{"n_layer": 11, "d_model": 96, "n_head": 3, "n_kv_head": 3, "head_dim": 32, "d_mlp": 384, "vocab_size": 2048, "activation": "gelu", "norm": "layernorm", "norm_place": "pre", "norm_eps": 1e-05, "positions": "learned", "qk_norm": false, "attn_scale": 0.177, "bias": "none", "tie_embeddings": true, "parallel_block": true, "init": "normal", "init_std_qkv": 0.0152, "init_std_o": 0.00323, "init_std_up": 0.0152, "init_std_down": 0.00323, "optimizer": "soap_variant", "lr": 0.00495, "beta1": 0.95, "beta2": 0.95, "weight_decay": 0.15, "lr_head": 0.00909, "grad_clip": 1.0, "warmup_steps": 200, "schedule": "cos", "final_lr_fraction": 0.03, "batch_tokens": [16384, 32768, 49152], "seq_len": 1024, "doc_mask": true, "train_tokens": 91790000, "steps": 2851, "dataset": "wikipedia_en"}
Each number is 128 + 32 x the weight over its row's rms, rounded and kept within 0 to 255. Layers, rows and columns count from 0. The size above them is the row's rms in percent of the matrix's.

# layer 8 MLP down (transposed), 384x96, rms 0.168, rows 367-383, columns 0-47
size [118  91  97 104 114  92  97  95  85 103 107 103 113 100  92  94  81]
[[ 78 145 120  67 145 132 167 125  84 153  85 160  97 141 110 133 124 164 166 128  67  97  92 213 142 106 108 132 108 142 152 172 118 139 134 136 137 128 133 129 135 120 104 131  57 115 115  94]
 [169  86 167 109  77 153 147 110 130 106 112 134 194 140 121 141 117 128 113  88  86 117 141 101 155 113 177 103 133 108 136 110  99  80  89  77 140 186 106  80 138 132 156  69 119 159 123 140]
 [192 163 167  96 170 207 142  88 141 127 150 118 159 105 130 165 143 142 156 230 139 140  78 126 116 109 162 138 112 117 138 134 177 151 174 201 117 123 128 135 133  84 135 169 126  54 152 146]
 [101 122 102  76 187 133 157 147 146 180  85 129 116 138 107 143 162 187 139 173 121 136  89 137 172 127 137 117 140 111 119 147 182 149 114 142 159  82 152 110 105 118 200  72  91 124 117  86]
 [173 141 100 139 129 111 126 157 144 174 202  92 128 140 145 174 111  97 119 124 137 147 110 129 116 113 117 151 163 105 118 110 138 122 106 248 211  69 120 129 167 119 111 140 165 132 102 168]
 [139 156 130 160 104 109 140 136 132  92 108 150  84 135 113 152  98 147 126 132  61  98  88 176  79 146  54 158  92 142 104  39 118 204  75 101  99 137 154 102 106 168 142 116 125 171 120 121]
 [146 166 123 135 143 173 193 137  73  82 104 121 140 143  50 102 150 105 126 162 185 141 128  86 129 187 127 124 154 203 112 141 118 115 105 150 140 145 162 152 126 100 121  86  71 148 126 164]
 [149 163 144 103 119 110  88  95 114 142 105 125 161 143 106  64 196 102 105 155 108 152 164 131  80 194 127 124 118 168  99  93 122 179 200 117 144 118 115  77 136 108 160 115  54  91 174 174]
 [120 101 126 114 111  88 158 154 126 158 132 145 137 110 174 133 161 146 103 104 122 112  52 133 180 186 108 104  98  94  97 140 144 161 131 207  95 124 109 133 154 114 127  80 170 110 148 128]
 [ 96 138 179 116 134 143 172 179 102 122  89 150 133 107 130 205 130 160 116 170 115 165 171  95 146  91  97 152 162 106 154 120 156 140 133 108 168 175  72  87  78 135 136 140 117  85  83 154]
 [ 82 172 155 135 150 109 134 142 142  87 113 155 138 149 173 158 130  90 116 107  77 113  87 166 136 137 114 132 162 193 144 145 106 160 134  96 132 138 133 142 119 124  93 159 121  72  70  44]
 [116  71  98 158 147  99 112 159 152 133  88 131 155 143  87  47  61 168 139 153 190 104 143 112  86 111 141 125  37 137 168 131 102 106  82  81 126  90 124 151 130  74 110 136 143 152 144 171]
 [ 80 112 103 135 117 153 115  76 121 154 126 143  26 120 112 127 144  96 136 151 146 106 124 148 193  85 135  82 156 145 141 106 152  82 101 109 121  82 189  75  89 110 130 191 145 119 143 137]
 [141 135 116  88 120 137  48  97  93 111 138 148 133  52 115 125 162 121  91 158 119 155 128 158 156 159 122 122  99 140  67  70 117  98 104  80 119 124 170 163 129 125 135 149 135 165 156 143]
 [164 112 113  80 178  72 193 109 113 113  44 147 181  95 144 125 157 193 138 111 114 130 112 150 114 141 124 150  76 196 138 107 121 184 167 134 175 163 159  75 106 113  84 156 127 102 135 152]
 [208 138 147 140 151 172 130 125 168 145 121 142 104 161  87  34 110 148 201 164 155  68 155  88 132 132 147 171 165 124 101 109 116 120 159 158 147 118 129 100 100 116  93 126 133 176 145  82]
 [ 89 144  88 152 155 150 120  94 144 122 124 101 134 127 129  59 133 192 203 115 157 117 136  71 117  84 117 155 102 143 169 201  86 160 104 177 172 109  90 150 122 136  83 154 107 169 130 130]]
# layer 8 MLP up, 384x96, rms 0.159, rows 368-383, columns 0-47
size [ 91 102  99  96  95 110  99  99 104 110 111 105 112  96 100 101]
[[100 140 113 140 196  70 164 154 120 131 113 182 125  55 140 131 129  96 106 173  60  92 111 143  81 100 101 125 149 126 151 142 180 160 113 115 133 131 189 192 148 123 171 126 130  73 137 170]
 [160 186 129  77 168  74 142  71  98 105  96  73 164 150 139  72 116 106  82  75 119 135 132 141 128 158 105  63 121 109 138 124 139 146 134 172 138 108 145 147 117 154 111 133 106 164 109  74]
 [120 108 124 160 131 132 199 153 132 178  94 133 155 173 152 109 159 149 152 151 191 106 101 134  91 115 175 121 142 137 164 134 169 115  87 118 160 117 135 140 152 166 126 161 138 143  98 181]
 [185 166 171 157 169 194 149 139 106 203 141 152 106 170 132 163 111  96 100 124  81 158  89 148 161 128 143  94 158  94 118 203 120 127  75 109  78  53  94 148 128 122 137  88 100  89 132 115]
 [ 93 143 101 131 156 147  91 110 118 159 158 101 109 165 155  81 130 162  91 104 132 112 143 116 177 181 115 149 142 170  75 170 154 110 158 177 155 124 146  84 133 196 128 166 135 108 143 143]
 [115  82  60 105 122 142  86 163 147  73 107 145 113  98 117  80 196 129  98  60 167 126 103  48 119 179 108 140 119 147 111 144 128 102 145 159 152  88 135  85  96 124 159  94 137 115 145 121]
 [118 126 135 109 124 181 113 190 200 141 118 147 130 142  95 154  59 123 119 122 131  75 170 172 127  44 103 134  94 126 125  98 142 150 105 139 110  89 155  73  90 120 146 126 143 141  65 156]
 [110  86  96 146 179  57 125 127 147  85 163 160 149 144 146 125 169 115 126 121 121 169 174  39 115 128 115  89 138 133  75  92 122   8 110 142 176 148  86 101 132 100 114 153 137 159  95  70]
 [161  76  81 142  98 146 144 137 119 146  92  41 104  58 108 152 164 140  80  79 161 138 115 120  96 175 113  98 177 132 110 140 104 121 152 182 171  99 170 147 178  94 106 136  88 124 116 157]
 [ 44  40 168 101 104 167 109  90 104 130 101 125  75 155 110 132 130 154 110 151 167 119 112 103 126 153  94 126 143 165 133 178 185 150  82 173 131 122 134 129  96 147 132  69  79 189 112 189]
 [135  70 111 151 109 142 124 139 159 148 160 106  88 137 116 178 168 110 156  91  45 101 129 131 119 124 205 117 159 156 120 129 113  66 182 157 180  93 162  78  67 107 179  92  99 135 147 108]
 [171 101 179 125  41  77 177 102 111 115 120  98 107 122 103 162 139 140 106  63  84 144 115 107 116 154 145 134  51 104 125 164 130  89 165  96 126 131 127 109 111 100 163 118 148 111 143 143]
 [128  77 173 162 134 153 190 138 101  82 111 124 103 140 126 132  82 172 103 122 131 163 124  99 172 117 154 130 168  92 165 122 165 165 101  93  85 182 170 105 201  99 189 116 172 122 124 123]
 [125 157 163  86 143 116 141 138  83 129 139 136 117 171  88 128 192 118 116 101 105 150 120 142 133  86 107 121 140 104 156  96 115  95 140 145  56  95 163 108 147 201 142 104  86 175 144 129]
 [125  86  96  70 170  65 116 103  89 123 138 145 108 131 206 148 104 135 135 121 113 194 143 139 140  79 160  77  74 149 120 112  98 164 121 159  52 127 134 132 108 109 172 132 153 161 138  74]
 [ 95  86 192 156 100  94 114 125 104 139  96 161 165 144 178 182 109  98  22 145 145 197 141 105  87 125 124  86 111 140 151  99 128  79 133  56  86 143 110 149 127 126 100 104 106  97 149 113]]